{
  "num_hidden_layers": 15,
  "hidden_act": "swiglu",
  "norm": "rmsnorm",
  "rope_fraction": 1.0,
  "tie_word_embeddings": false,
  "init": "normal",
  "init_std_qkv": 0.0225,
  "init_std_o": 0.0041,
  "learning_rate": 0.0133,
  "lr_mult_qkv": 0.7,
  "batch_tokens": [16384, 32768, 49152],
  "train_tokens": 390100000
}
Each number is 200 + 40 x the weight over its row's rms, rounded and kept within 0 to 999. Layers, rows and columns count from 0. The size before them is the row's rms in percent of the matrix's.

# down: layer 5 MLP down (transposed), 384x192, rms 0.127, rows 216-261, columns 0-47
# gate: layer 5 MLP gate, 384x192, rms 0.279, rows 217-262, columns 0-47
# up: layer 5 MLP up, 384x192, rms 0.269, rows 217-262, columns 0-47
down216,108,232,191,205,184,240,142,194,260,195,170,185,187,167,195,191,186,163,229,217,245,260,250,218,139,200,206,252,167,184,179,199,214,192,232,205,199,200,202,139,154,254,215,108,184,204,216,209,214
gate217,103,168,201,178,113,262,146,238,115,174,206,167,194,258,164,207,276,206,258,184,250,176,164,176,180,169,199,132,176,133,169,188,170,151,252,188,196,227,214,263,176,221,189,186,183,221,156,150,158
up217,101,240,153,237,246,205,209,167,215,224,139,192,224,140,203,188,201,232,213,237,179,215,193,249,264,222,221,212,211,243,194,230,253,197,163,264,207,193,157,191,192,207,162,152,188,239,139,174,189
down217,106,166,224,212,216,278,183,128,236,259,198,211,154,137,192,200,213,150,159,182,209,182,250,319,217,198,189,234,258,231,147,176,177,199,146,259,150,256,186,154,175,149,197,172,151,274,266,215,248
gate218,085,157,185,117,190,192,207,226,248,224,249,162,147,283,203,201,267,186,177,185,185,220,220,195,250,157,220,152,257,157,224,195,222,203,245,161,181,153,216,244,155,222,198,217,229,255,160,187,195
up218,090,222,263,248,205,236,190,158,248,227,314,215,202,105,222,214,247,220,203,164,267,257,149,170,204,144,254,225,199,238,190,187,171,209,208,144,217,221,183,236,287,234,133,239,248,263,244,160,191
down218,088,170,266,216,160,171,120,212,256,188,206,132,218,173,185,206,131,244,152,264,188,167,223,213,218,225,201,217,199,220,150,216,251,256,186,250,175,197,165,177,170,207,196,194,141,185,204,163,199
gate219,099,128,242,163,199,172,181,173,239,296,168,282,178,201,175,170,167,172,165,212,202,233,229,149,285,170,160,182,250,192,256,248,290,212,229,231,189,192,254,225,215,171,116,137,286,200,222,208,240
up219,102,153,213,218,190,192,94,203,202,207,194,198,154,163,207,182,133,149,195,129,197,246,134,221,197,168,264,179,149,210,217,205,312,244,168,130,176,169,177,219,160,163,261,208,188,272,216,160,114
down219,100,192,259,197,180,162,160,103,205,167,240,138,201,231,202,246,195,194,198,129,299,274,188,214,153,176,211,180,231,174,201,214,251,182,149,162,166,206,169,241,151,214,131,195,246,206,204,214,130
gate220,085,233,231,215,243,172,186,217,182,250,182,221,136,175,233,213,183,280,193,198,213,233,248,169,191,213,265,219,216,234,122,241,165,183,203,228,185,201,154,166,164,240,212,263,235,195,178,212,188
up220,087,211,117,203,262,189,206,213,197,197,110,217,192,209,115,215,199,192,220,170,266,138,159,184,179,109,187,193,222,174,136,252,226,180,211,174,193,195,99,217,267,230,146,129,226,202,207,147,233
down220,096,190,192,199,192,209,223,150,178,157,251,219,169,198,264,108,198,128,244,183,195,217,133,257,193,185,184,148,256,208,286,202,241,207,213,179,209,123,180,203,218,148,202,222,101,178,206,204,183
gate221,103,159,240,187,251,149,200,208,162,218,286,280,211,105,188,143,162,250,193,215,228,254,187,219,170,216,159,180,159,256,182,170,201,233,129,249,168,217,229,257,158,200,167,212,190,229,156,188,235
up221,102,204,193,204,196,204,177,208,218,228,156,215,169,165,203,169,175,186,192,188,191,137,164,179,127,248,158,251,214,208,233,235,44,168,200,105,167,172,253,217,155,177,234,249,205,204,216,139,249
down221,100,208,197,225,233,246,172,226,175,159,167,155,234,222,208,163,270,233,217,211,225,96,233,153,200,220,132,180,270,190,204,208,210,245,230,215,229,229,226,184,257,192,242,225,155,205,186,246,120
gate222,095,208,179,229,163,179,187,207,216,191,230,138,201,235,152,257,154,212,218,233,166,205,123,173,162,129,203,199,200,243,223,274,256,153,139,169,237,235,187,186,197,194,143,171,88,220,194,176,225
up222,094,291,197,214,250,184,142,190,240,165,270,198,226,244,168,193,182,244,221,176,238,137,191,202,234,183,174,178,234,184,177,136,150,171,199,177,180,173,223,190,227,261,229,252,274,203,195,190,197
down222,101,230,252,230,219,273,129,195,143,224,231,161,202,163,135,149,266,206,155,191,149,211,207,200,251,224,208,82,227,174,160,216,176,182,170,266,150,244,215,222,234,166,223,192,176,156,152,210,199
gate223,096,129,186,149,195,120,187,161,124,199,159,222,184,183,225,242,292,166,251,225,223,147,123,250,211,152,206,139,142,202,197,208,200,230,157,206,152,212,169,240,200,218,151,198,216,187,173,158,240
up223,100,228,177,305,142,264,200,180,239,177,197,249,191,151,244,189,112,156,196,250,217,145,182,188,241,196,258,251,241,209,142,224,232,194,227,239,240,174,229,190,136,152,193,184,196,270,278,214,191
down223,099,224,193,152,195,200,241,203,201,119,215,200,250,221,177,243,141,200,219,251,234,197,270,146,213,166,222,159,179,262,174,186,195,186,215,143,238,233,168,144,144,181,192,240,204,173,205,144,219
gate224,104,179,210,153,238,196,149,232,248,238,225,193,199,172,239,172,250,259,178,193,254,194,235,177,221,237,280,199,206,206,263,238,213,124,221,227,172,154,138,192,221,210,246,192,164,180,247,134,160
up224,106,280,176,170,162,262,219,199,314,156,217,245,229,270,182,180,213,227,253,239,204,220,173,128,223,175,214,180,169,215,220,190,88,246,211,202,218,215,282,159,181,203,220,122,189,145,239,199,233
down224,100,220,305,220,246,238,265,196,194,259,226,186,202,180,65,202,230,162,193,173,193,225,225,137,197,180,262,153,247,185,234,219,213,178,195,217,184,198,256,184,182,241,225,238,211,115,234,191,193
gate225,103,199,206,254,228,183,206,166,159,243,157,300,225,267,250,189,205,116,190,158,217,187,197,192,227,199,269,197,193,170,178,226,182,141,271,209,149,169,241,136,178,207,188,194,168,164,231,147,267
up225,104,203,158,188,253,241,187,162,199,226,144,162,263,185,296,176,215,191,207,267,169,251,241,224,282,246,192,251,209,186,244,171,159,248,237,223,212,224,145,226,226,204,188,239,218,233,235,186,116
down225,096,222,194,172,209,195,181,192,236,193,208,269,163,230,249,175,197,170,155,228,234,168,276,131,115,180,183,142,205,241,239,173,109,219,144,215,168,234,229,247,193,129,147,216,227,211,181,225,243
gate226,094,160,163,100,118,148,259,153,242,183,164,236,130,173,176,207,237,192,226,187,91,180,196,147,167,210,167,263,179,163,150,246,209,244,196,226,229,152,125,211,224,180,232,231,222,166,140,180,216
up226,098,248,182,229,226,236,119,134,181,288,212,186,230,197,199,184,193,197,179,174,193,291,172,192,228,188,262,190,170,178,189,128,183,218,113,166,218,244,209,245,168,242,212,211,198,221,164,175,214
down226,097,130,213,243,182,174,195,192,248,177,200,190,205,208,298,172,266,242,201,270,249,227,178,161,197,230,218,212,181,196,224,224,141,257,167,85,212,140,204,192,224,190,163,209,203,278,235,201,150
gate227,101,165,243,209,254,191,199,204,111,248,220,150,170,219,185,189,275,196,195,177,222,184,156,168,213,217,283,139,178,186,190,216,159,238,219,209,132,197,175,188,220,184,179,163,270,126,205,251,188
up227,105,224,184,129,241,161,206,313,255,140,167,262,218,171,193,263,266,175,170,176,220,200,140,228,161,149,143,212,276,234,143,166,136,184,227,193,178,233,191,139,242,256,229,235,209,232,185,143,205
down227,103,221,120,220,198,187,220,178,218,177,217,252,183,190,234,259,164,225,186,205,171,236,220,232,189,275,155,201,238,202,220,195,230,211,169,293,295,147,185,199,247,272,145,246,131,202,228,107,222
gate228,098,178,197,161,233,174,231,175,183,253,135,224,236,258,222,236,189,160,220,215,191,217,178,254,257,218,212,149,240,254,280,141,122,136,266,147,230,222,156,201,284,184,135,205,151,154,171,208,187
up228,108,212,185,252,168,229,244,146,228,213,142,178,187,195,228,186,213,256,223,204,241,173,318,136,207,293,187,207,226,221,177,201,163,193,166,204,167,171,207,198,239,253,283,188,216,211,205,202,193
down228,106,217,263,165,184,200,206,157,153,206,175,230,167,283,174,249,189,173,118,183,197,237,217,219,281,143,217,180,193,231,176,189,170,211,191,245,146,211,33,236,172,241,187,152,221,189,169,210,256
gate229,096,141,192,241,204,272,272,224,173,222,188,231,248,165,163,189,162,289,215,309,216,129,269,218,293,236,233,226,223,183,228,176,206,164,205,150,123,204,188,137,226,229,160,197,166,169,229,197,197
up229,090,232,239,200,174,239,215,239,168,185,185,217,182,201,177,239,229,220,223,269,218,258,238,214,235,191,210,124,212,190,168,199,220,222,241,166,279,145,194,205,191,188,174,180,159,226,178,157,181
down229,101,241,210,109,180,269,184,185,196,186,126,184,168,163,179,206,154,217,152,187,179,238,197,232,206,144,213,247,172,199,167,201,263,213,242,131,170,165,189,190,183,150,160,147,190,133,235,202,219
gate230,088,181,211,229,198,199,211,156,252,251,201,231,254,205,220,222,132,153,187,174,251,191,146,189,213,225,178,168,199,214,226,169,191,146,285,234,210,216,239,196,228,203,195,227,87,250,277,264,246
up230,091,238,234,227,222,189,137,68,260,206,218,193,217,224,266,189,161,167,238,200,207,144,202,149,230,189,119,214,197,267,297,159,231,170,312,225,174,290,193,129,215,212,153,223,164,214,228,257,222
down230,096,217,183,168,213,196,225,143,186,275,179,193,165,266,230,139,257,245,224,282,228,204,242,260,194,261,225,175,152,169,230,218,190,259,138,167,188,201,193,204,188,240,242,290,263,178,243,195,148
gate231,094,265,206,171,230,213,173,147,264,182,146,224,226,238,276,202,212,207,160,248,183,193,202,211,255,218,160,206,171,193,192,135,187,238,172,209,209,243,193,192,221,206,209,226,200,171,176,194,211
up231,100,213,269,259,249,187,274,131,187,224,190,277,194,127,147,200,148,136,228,138,165,181,182,263,211,152,172,253,223,190,170,198,270,190,156,231,191,188,185,200,276,185,156,107,202,187,132,222,141
down231,094,202,206,180,265,182,165,161,200,180,177,220,170,244,176,210,233,191,177,171,143,232,299,197,185,211,239,210,123,135,229,217,182,208,192,206,179,202,136,201,192,150,279,132,242,209,210,182,151
gate232,099,183,129,185,236,194,216,156,198,140,230,202,253,174,200,227,244,219,210,192,259,110,239,262,265,194,246,185,315,189,87,262,226,208,215,173,198,244,140,255,225,231,235,215,144,197,216,140,186
up232,093,223,251,251,244,211,193,318,194,218,222,167,207,237,161,273,185,170,196,250,111,221,184,206,164,216,124,173,160,250,165,191,152,205,140,170,197,167,202,180,203,252,167,273,226,158,190,277,162
down232,121,170,389,193,225,200,255,178,225,169,181,204,129,182,229,195,173,254,139,162,239,241,176,146,232,184,212,249,173,284,166,201,87,180,133,172,240,179,154,164,190,224,213,201,199,177,227,174,184
gate233,098,165,121,176,156,226,142,187,189,235,121,210,249,223,190,193,227,189,135,211,171,159,237,297,186,187,146,168,245,211,234,195,196,178,210,197,176,138,204,185,195,195,244,208,201,303,236,197,176
up233,105,266,218,212,164,194,194,165,207,198,228,235,195,229,201,230,217,213,290,195,182,193,181,195,243,163,161,220,233,170,181,210,271,195,218,171,176,291,229,206,241,168,118,186,214,178,263,219,143
down233,104,200,150,184,154,163,225,207,219,249,180,217,185,231,212,225,296,212,213,180,144,233,243,124,218,241,188,246,221,201,155,198,211,236,222,259,142,188,140,182,243,157,171,145,171,266,264,158,165
gate234,094,192,157,159,151,190,204,275,105,235,159,155,179,241,267,274,192,221,158,202,231,232,174,267,253,170,181,192,210,182,203,216,244,231,181,162,168,165,177,194,215,218,167,126,206,121,227,210,128
up234,093,191,170,267,214,191,177,112,197,224,178,235,262,256,157,231,217,247,292,188,165,263,195,244,148,182,179,162,237,125,116,204,134,131,162,182,226,172,210,180,208,215,161,187,218,186,215,217,243
down234,099,251,136,197,175,180,187,180,245,149,193,265,179,230,172,248,245,192,160,161,318,169,170,223,226,160,193,234,281,226,188,170,199,150,179,229,198,241,158,188,188,147,197,166,124,190,219,130,246
gate235,024,231,151,144,256,198,254,199,191,198,241,206,315,164,234,208,216,207,197,200,248,176,218,214,238,173,236,218,169,203,148,152,219,160,144,189,175,205,256,227,217,218,208,133,255,153,203,248,248
up235,024,294,180,140,265,231,229,214,213,204,242,187,255,184,195,200,197,290,159,260,182,197,178,208,151,199,202,247,155,207,180,157,203,172,211,118,263,227,138,265,159,150,246,239,206,184,156,232,184
down235,025,214,137,240,202,163,153,188,173,211,229,215,225,218,210,173,129,230,224,171,257,221,148,201,190,139,173,198,201,187,316,169,150,189,166,177,237,206,128,263,253,215,205,249,212,88,88,162,214
gate236,120,161,170,202,214,150,151,283,218,259,117,167,214,195,110,227,222,263,214,220,223,197,180,195,242,173,249,168,257,172,184,206,151,162,175,195,251,177,218,203,267,127,185,220,280,253,235,253,238
up236,119,250,238,174,167,138,223,120,236,191,196,145,182,327,183,191,216,183,186,145,143,290,177,212,221,226,221,245,202,142,129,242,224,166,204,139,181,217,156,143,131,223,205,132,167,208,208,185,132
down236,113,258,286,177,196,235,323,129,205,188,268,214,181,242,235,157,137,197,219,151,153,205,213,187,213,138,215,195,142,273,151,183,190,149,287,200,234,288,136,230,218,160,193,245,189,194,189,134,129
gate237,111,182,238,166,143,257,182,183,217,252,220,178,143,179,248,268,209,197,171,138,162,211,225,200,226,206,214,191,178,217,205,208,190,217,194,94,240,239,200,206,243,247,262,191,184,205,206,120,219
up237,109,286,182,245,194,167,248,170,179,214,216,243,286,260,173,207,173,194,180,225,154,195,222,230,296,209,158,201,131,183,190,220,190,206,178,195,235,173,153,78,210,226,228,206,207,200,219,239,197
down237,109,140,278,181,264,139,200,283,257,197,202,252,217,289,126,216,198,198,218,212,171,225,156,226,175,176,212,193,226,187,222,290,209,227,184,276,143,200,178,244,184,224,226,153,198,183,270,189,145
gate238,093,198,211,146,170,197,143,231,157,243,228,195,201,230,230,215,195,263,150,200,248,237,254,240,175,158,174,95,243,182,206,152,183,169,161,163,164,156,213,186,241,212,162,223,259,250,208,103,207
up238,106,167,257,121,241,215,174,162,186,193,204,182,213,207,193,248,190,220,168,183,224,225,190,279,190,235,211,189,209,223,165,172,255,226,223,149,223,133,211,213,170,188,237,259,178,213,118,152,156
down238,103,232,153,191,147,231,209,273,184,113,215,232,256,213,187,282,155,181,223,183,226,218,211,205,231,208,144,188,204,234,206,221,208,223,229,180,204,167,237,170,189,224,172,235,210,204,249,319,226
gate239,105,124,256,204,197,197,172,94,206,179,237,227,163,138,152,206,154,160,197,156,200,244,222,224,296,216,227,192,197,233,206,153,225,213,224,190,211,188,235,249,200,129,178,216,220,186,242,195,232
up239,104,205,198,193,249,161,198,135,177,175,199,222,238,167,190,226,202,200,191,196,108,247,130,218,187,155,127,225,241,208,202,208,147,239,199,122,213,206,183,145,197,211,180,172,164,250,158,211,199
down239,101,147,207,179,199,147,130,205,194,184,203,215,225,266,234,203,215,219,233,203,225,212,206,239,202,230,247,238,194,205,217,251,185,196,196,153,252,216,217,268,156,189,163,245,224,233,191,121,163
gate240,102,168,270,135,161,138,218,186,93,194,216,181,221,177,149,246,161,240,179,120,234,212,217,185,209,150,245,200,198,241,286,179,176,204,128,242,187,218,238,184,183,220,121,248,212,153,184,147,209
up240,096,153,223,134,146,123,242,252,154,258,231,218,186,211,218,256,261,186,190,166,214,195,197,216,161,183,194,191,299,206,129,230,188,275,165,201,281,237,170,186,210,171,187,189,158,155,189,192,197
down240,108,211,244,162,177,192,167,227,196,299,165,211,185,206,213,215,299,192,224,199,235,173,242,220,211,142,209,149,179,254,224,174,147,255,188,245,192,167,272,177,185,202,179,213,230,203,212,144,262
gate241,106,130,328,296,204,194,255,192,259,229,168,265,175,250,221,194,225,149,94,306,218,226,205,239,206,218,136,217,216,183,150,180,208,189,160,256,194,305,134,151,175,244,198,155,107,160,155,171,243
up241,105,154,244,201,163,255,147,258,271,174,193,263,212,240,244,234,177,212,285,238,241,201,202,272,216,184,202,216,207,164,200,162,209,169,227,154,185,249,89,169,189,213,165,283,166,214,148,160,158
down241,098,218,168,214,229,186,205,210,190,156,161,161,217,175,206,197,142,184,191,188,252,177,136,201,187,151,190,204,162,212,160,101,198,174,154,130,223,222,222,261,212,200,213,217,217,180,169,189,288
gate242,095,135,233,288,222,200,234,275,171,207,255,247,213,146,238,130,206,208,176,225,234,166,187,196,189,177,186,217,248,200,185,200,209,255,263,250,232,197,205,194,174,240,158,121,220,182,155,178,233
up242,096,247,121,199,271,211,218,186,273,210,217,238,281,232,148,194,164,186,97,213,265,155,184,210,235,213,213,141,185,210,185,183,245,220,165,259,200,182,220,232,212,217,212,170,241,171,217,179,198
down242,092,154,110,134,195,271,169,151,260,182,176,142,298,170,167,190,225,139,158,161,231,235,208,209,209,172,258,190,186,209,185,181,233,201,239,153,179,214,266,218,187,112,216,237,212,215,203,211,230
gate243,105,250,196,148,147,232,142,188,149,170,201,197,77,144,248,198,247,199,192,203,206,279,224,99,262,195,229,187,211,167,194,214,235,166,208,214,215,230,166,175,174,202,198,182,213,210,243,226,189
up243,108,176,242,109,198,119,164,203,173,190,199,209,281,139,262,201,169,187,229,166,189,235,197,220,201,168,253,235,202,163,257,201,140,238,273,172,203,191,160,226,189,190,176,242,200,174,240,208,195
down243,105,232,164,235,151,228,227,261,221,215,217,198,247,246,211,222,191,252,205,138,166,215,203,228,217,212,223,141,207,225,224,172,184,277,224,233,171,183,232,131,180,123,211,198,180,284,217,152,212
gate244,102,227,183,231,242,157,267,200,154,147,211,284,148,257,274,251,231,256,193,263,185,242,251,220,297,291,109,170,227,197,254,180,268,184,253,190,146,188,224,221,152,214,207,232,201,236,118,163,143
up244,117,210,214,231,207,196,224,201,245,213,178,202,173,272,186,198,192,218,190,222,178,99,205,199,233,180,213,149,222,235,261,235,211,286,200,176,210,182,208,191,199,190,125,197,115,229,170,160,104
down244,105,222,215,232,234,211,265,233,218,161,213,238,216,177,266,252,179,216,217,240,190,189,266,161,239,236,144,209,223,168,214,158,214,192,191,198,228,198,168,192,193,200,205,288,192,270,277,246,272
gate245,104,214,243,223,203,132,198,266,225,188,199,177,256,175,127,239,237,222,158,197,298,136,217,205,196,181,206,211,187,133,138,199,175,226,161,252,167,195,273,228,216,203,187,106,114,220,179,226,203
up245,102,267,240,201,194,238,127,206,251,189,219,231,195,136,226,256,216,203,156,224,254,166,296,197,156,219,182,257,222,238,191,236,164,222,181,176,207,208,148,180,222,170,137,245,172,183,230,203,118
down245,102,204,163,235,153,182,127,189,216,178,183,210,216,182,187,199,188,144,206,236,252,233,286,229,113,172,174,215,166,159,154,248,228,293,142,151,180,137,228,197,257,224,237,239,183,237,272,188,107
gate246,096,149,286,192,212,175,185,214,225,124,175,217,189,231,154,201,219,224,287,186,156,241,219,149,238,166,178,249,229,265,191,137,186,212,229,235,209,209,187,146,196,279,173,238,138,212,198,200,331
up246,099,220,215,165,134,271,184,187,246,155,162,239,153,211,209,133,193,213,225,155,214,187,176,182,256,215,182,266,223,193,198,184,190,153,178,268,190,232,257,182,142,138,135,226,182,251,219,180,321
down246,100,152,220,201,177,230,188,191,134,199,111,202,93,237,203,186,192,191,245,203,252,182,223,172,189,197,217,245,195,234,189,218,182,226,208,272,178,165,202,225,171,171,272,274,212,225,187,206,223
gate247,115,193,167,161,222,187,219,175,161,189,197,134,184,224,189,168,167,231,170,202,199,188,244,146,295,278,230,245,280,224,174,183,286,147,192,194,169,181,214,174,210,141,245,129,150,171,246,207,276
up247,128,176,112,287,155,208,249,168,154,216,146,247,182,249,227,205,204,214,200,202,157,142,212,119,240,231,193,253,204,193,139,172,179,125,221,257,213,175,181,238,276,220,251,170,159,183,190,228,259
down247,137,151,120,229,148,234,218,168,189,199,219,233,162,195,252,228,203,209,221,174,148,175,218,176,198,224,177,176,220,199,213,122,246,131,226,221,134,190,205,232,212,174,229,154,171,182,173,179,194
gate248,104,198,234,166,210,201,176,219,192,93,205,231,267,188,263,231,227,207,211,187,186,169,257,265,260,266,259,215,203,229,166,241,243,210,308,165,208,146,191,191,201,180,208,208,170,179,183,207,259
up248,098,240,177,262,173,295,179,232,182,243,250,256,195,124,255,211,172,206,237,166,93,227,152,232,180,225,154,234,205,222,228,167,240,223,166,227,264,178,235,286,203,139,283,139,178,197,200,226,181
down248,098,182,200,306,199,180,162,222,149,189,220,185,258,230,201,211,122,143,173,101,245,215,233,163,158,178,190,246,218,201,179,156,276,221,231,212,204,230,121,213,274,222,250,193,185,122,261,196,113
gate249,106,152,117,184,174,181,243,214,170,155,193,194,124,177,197,188,220,246,171,145,189,220,207,175,201,270,162,182,269,225,205,263,303,143,137,276,182,261,172,180,178,230,209,206,166,130,286,224,257
up249,115,230,254,186,228,255,165,241,225,149,209,263,175,183,207,191,168,171,222,262,220,167,175,161,232,132,162,154,175,175,182,161,194,270,252,166,215,193,242,229,176,150,153,257,150,257,195,167,180
down249,107,164,145,174,227,222,232,205,157,184,167,160,161,154,163,308,172,172,239,233,189,161,159,128,241,207,237,205,156,188,274,244,248,206,183,187,273,112,206,231,204,203,168,232,239,198,245,208,203
gate250,101,242,140,220,190,236,167,167,254,224,194,190,280,275,154,194,175,272,233,157,238,192,191,188,199,234,251,148,314,82,145,190,264,205,265,207,187,281,211,248,155,218,177,156,213,264,144,182,238
up250,110,222,203,235,225,255,301,146,166,130,199,182,212,155,237,154,188,242,152,289,228,164,250,202,250,202,199,181,203,121,232,218,119,226,156,209,194,187,230,255,233,216,151,182,215,225,170,125,202
down250,103,159,243,209,155,160,224,142,199,205,229,264,232,231,207,164,229,258,187,193,155,204,279,216,160,190,154,218,180,149,201,178,174,211,204,152,187,195,231,240,216,196,234,236,285,210,271,181,109
gate251,104,243,254,209,214,169,209,228,265,226,226,280,190,235,187,212,227,199,172,148,149,197,193,171,220,207,259,163,166,210,181,195,215,189,223,214,210,201,229,202,290,202,308,176,149,155,186,188,210
up251,100,245,197,234,159,206,174,163,227,170,126,149,187,199,156,223,166,231,177,218,222,167,197,190,189,202,199,230,225,188,209,188,194,170,122,194,209,180,194,213,108,173,181,231,238,210,138,211,299
down251,101,206,103,219,192,219,214,157,247,183,255,190,186,190,213,239,201,138,241,150,139,189,181,135,248,192,254,210,170,218,219,187,156,155,123,217,194,209,237,202,188,82,253,200,159,167,235,175,261
gate252,117,167,149,203,171,175,176,225,172,154,160,191,212,155,281,212,256,235,227,209,108,193,179,180,153,175,210,244,188,192,204,109,241,220,197,270,134,89,191,231,142,221,211,225,205,195,207,154,173
up252,127,154,203,191,171,194,176,164,178,172,173,272,124,229,204,154,178,118,159,203,199,189,165,283,194,205,214,175,213,193,215,216,249,185,156,217,114,175,240,179,133,211,201,223,233,173,188,174,111
down252,119,173,233,209,143,134,158,215,180,158,200,203,255,98,230,194,221,281,134,213,128,154,154,210,232,202,222,193,215,169,195,203,181,232,218,242,209,136,204,172,195,200,214,240,181,248,196,229,155
gate253,100,163,216,129,228,229,214,252,206,232,200,195,233,215,276,166,176,230,170,247,169,120,286,199,259,190,201,288,192,147,199,174,188,203,153,270,193,179,230,237,167,156,203,170,213,258,206,174,175
up253,102,223,258,176,215,254,199,211,190,172,229,132,163,189,205,271,204,188,173,242,194,162,192,211,231,213,185,247,226,187,192,168,123,217,200,215,238,184,278,239,225,215,246,302,255,272,250,172,235
down253,110,266,290,141,203,180,191,240,218,194,166,196,238,225,229,203,127,243,250,271,235,158,217,240,307,158,253,252,185,183,157,181,252,195,171,148,292,136,237,218,195,244,258,238,243,238,213,194,212
gate254,091,194,272,154,203,181,213,190,229,205,127,236,171,192,230,207,201,234,160,209,126,193,196,181,163,203,176,165,271,210,171,199,144,192,190,230,218,205,175,294,154,177,149,143,236,217,123,130,215
up254,092,191,220,214,173,206,192,191,223,248,121,197,188,258,108,262,291,139,184,236,193,178,220,178,170,195,86,221,219,217,234,188,175,221,122,279,240,209,203,255,159,221,211,244,188,302,200,140,227
down254,098,191,271,214,243,172,227,229,156,171,182,245,234,190,275,199,236,195,180,203,191,197,217,223,147,198,214,207,116,190,222,248,180,247,162,248,287,257,196,215,73,236,191,188,177,231,144,224,239
gate255,110,230,114,236,211,176,228,208,265,167,187,307,190,230,177,129,204,191,163,150,152,193,251,155,223,180,194,144,179,225,252,241,183,184,215,189,229,125,181,215,218,184,177,214,187,109,224,197,189
up255,106,222,202,187,139,275,132,175,129,196,116,131,145,160,187,214,195,255,138,160,162,236,199,204,201,107,241,195,190,160,244,235,236,164,262,191,146,144,174,248,207,210,232,187,146,185,168,172,244
down255,100,242,138,157,197,187,131,207,185,319,231,205,250,209,206,224,190,190,177,202,234,188,201,150,203,165,211,224,217,232,205,200,261,231,187,214,173,186,240,191,171,217,170,231,241,147,220,184,207
gate256,094,161,222,206,191,191,181,146,174,205,196,148,205,229,215,191,194,174,172,174,127,244,177,194,173,156,161,179,226,191,208,202,227,172,276,270,199,234,182,229,234,241,202,210,233,196,166,212,248
up256,093,203,232,180,132,183,156,145,196,162,238,173,201,201,166,249,184,212,177,202,169,181,200,90,138,293,187,200,200,260,198,172,258,236,183,256,248,251,204,165,187,282,267,239,228,200,234,185,333
down256,095,229,243,191,256,211,154,201,193,251,236,145,198,179,179,132,150,130,232,206,217,219,145,162,194,195,210,177,221,203,237,109,176,161,221,228,212,202,184,213,207,129,154,196,177,202,209,206,245
gate257,098,142,155,182,219,259,135,196,239,151,132,190,204,216,203,138,243,185,192,229,167,202,201,244,193,230,177,228,257,124,254,210,275,153,217,247,163,195,193,281,191,179,203,251,215,250,248,213,124
up257,096,146,165,181,214,179,192,149,219,219,227,204,203,263,170,261,201,215,177,235,220,260,177,282,219,174,254,195,291,146,201,206,229,177,273,231,242,243,179,237,158,214,171,239,247,181,181,236,198
down257,095,239,157,176,200,142,216,193,212,293,258,241,190,203,221,185,219,186,198,204,182,186,220,183,174,230,257,174,230,211,195,249,178,183,210,240,209,94,258,175,210,208,138,256,224,224,213,193,200
gate258,107,158,133,189,168,135,237,200,155,249,227,185,181,224,193,170,127,209,162,149,222,249,277,187,205,257,272,212,179,246,158,125,151,259,212,235,165,153,164,172,214,221,245,211,236,226,186,220,237
up258,103,263,208,217,158,248,166,207,259,159,243,261,213,161,227,217,183,229,201,150,213,154,256,178,219,222,197,219,198,170,207,213,184,218,130,219,159,219,104,191,187,187,192,226,262,169,155,216,186
down258,103,267,168,177,187,160,175,205,210,231,241,220,197,268,161,140,237,191,170,168,171,153,264,255,194,225,235,203,114,266,243,157,187,250,82,212,136,167,156,193,244,159,170,259,220,227,237,191,140
gate259,099,203,153,260,250,97,173,147,266,220,242,147,152,192,157,233,221,209,206,129,195,166,156,155,138,161,182,206,207,182,190,172,251,215,223,205,250,209,206,162,183,152,248,226,201,192,111,254,229
up259,104,183,169,173,200,194,234,186,222,197,177,294,168,172,218,226,225,243,130,204,277,201,243,158,211,188,228,161,249,210,195,166,236,212,159,249,225,238,201,252,172,207,243,227,188,223,205,222,228
down259,095,183,228,156,166,267,138,226,254,230,195,218,194,277,265,202,236,146,293,216,187,221,211,253,169,185,181,204,182,266,191,170,125,163,231,204,197,225,223,205,223,242,124,182,208,184,154,126,219
gate260,103,197,163,201,222,269,226,236,286,230,164,207,238,190,218,165,191,227,267,190,242,185,217,226,177,174,208,216,180,178,123,138,217,114,228,268,181,195,212,209,130,157,228,229,161,204,165,203,184
up260,108,189,168,233,155,187,201,169,189,180,252,153,277,200,208,225,109,224,224,223,198,262,168,162,186,234,201,173,195,251,106,198,169,221,207,191,262,227,215,192,179,238,216,219,286,226,118,198,191
down260,101,246,98,243,188,126,245,164,174,212,193,183,244,235,228,168,224,221,175,201,175,194,206,190,214,169,210,155,237,234,239,176,259,186,128,183,233,140,205,215,147,205,170,213,200,181,111,210,152
gate261,094,194,207,144,160,181,218,108,229,220,174,299,184,224,127,209,141,255,173,137,169,194,183,211,263,240,195,241,202,162,274,188,248,217,136,184,143,222,218,225,206,191,184,185,169,197,172,209,251
up261,096,149,280,198,245,216,213,240,189,192,154,140,178,241,184,206,203,214,175,239,255,125,201,181,203,210,221,181,250,223,256,212,251,232,125,176,169,175,160,232,188,218,267,206,217,223,214,241,246
down261,102,227,168,143,205,210,204,166,212,154,247,184,280,191,192,221,218,222,263,214,116,216,228,202,185,134,240,108,277,176,205,206,211,227,116,316,220,164,221,210,250,86,179,201,212,203,190,246,220
gate262,088,133,200,230,198,176,258,190,135,191,228,142,235,168,240,261,161,201,246,192,165,288,179,237,187,200,233,231,242,182,186,222,163,213,211,144,100,153,140,156,240,170,155,198,240,313,174,167,197
up262,083,303,153,185,232,238,209,245,165,194,160,230,241,225,153,191,214,231,161,231,135,211,217,190,242,216,246,165,155,236,241,226,153,168,243,213,198,204,245,205,197,239,191,183,234,121,155,149,225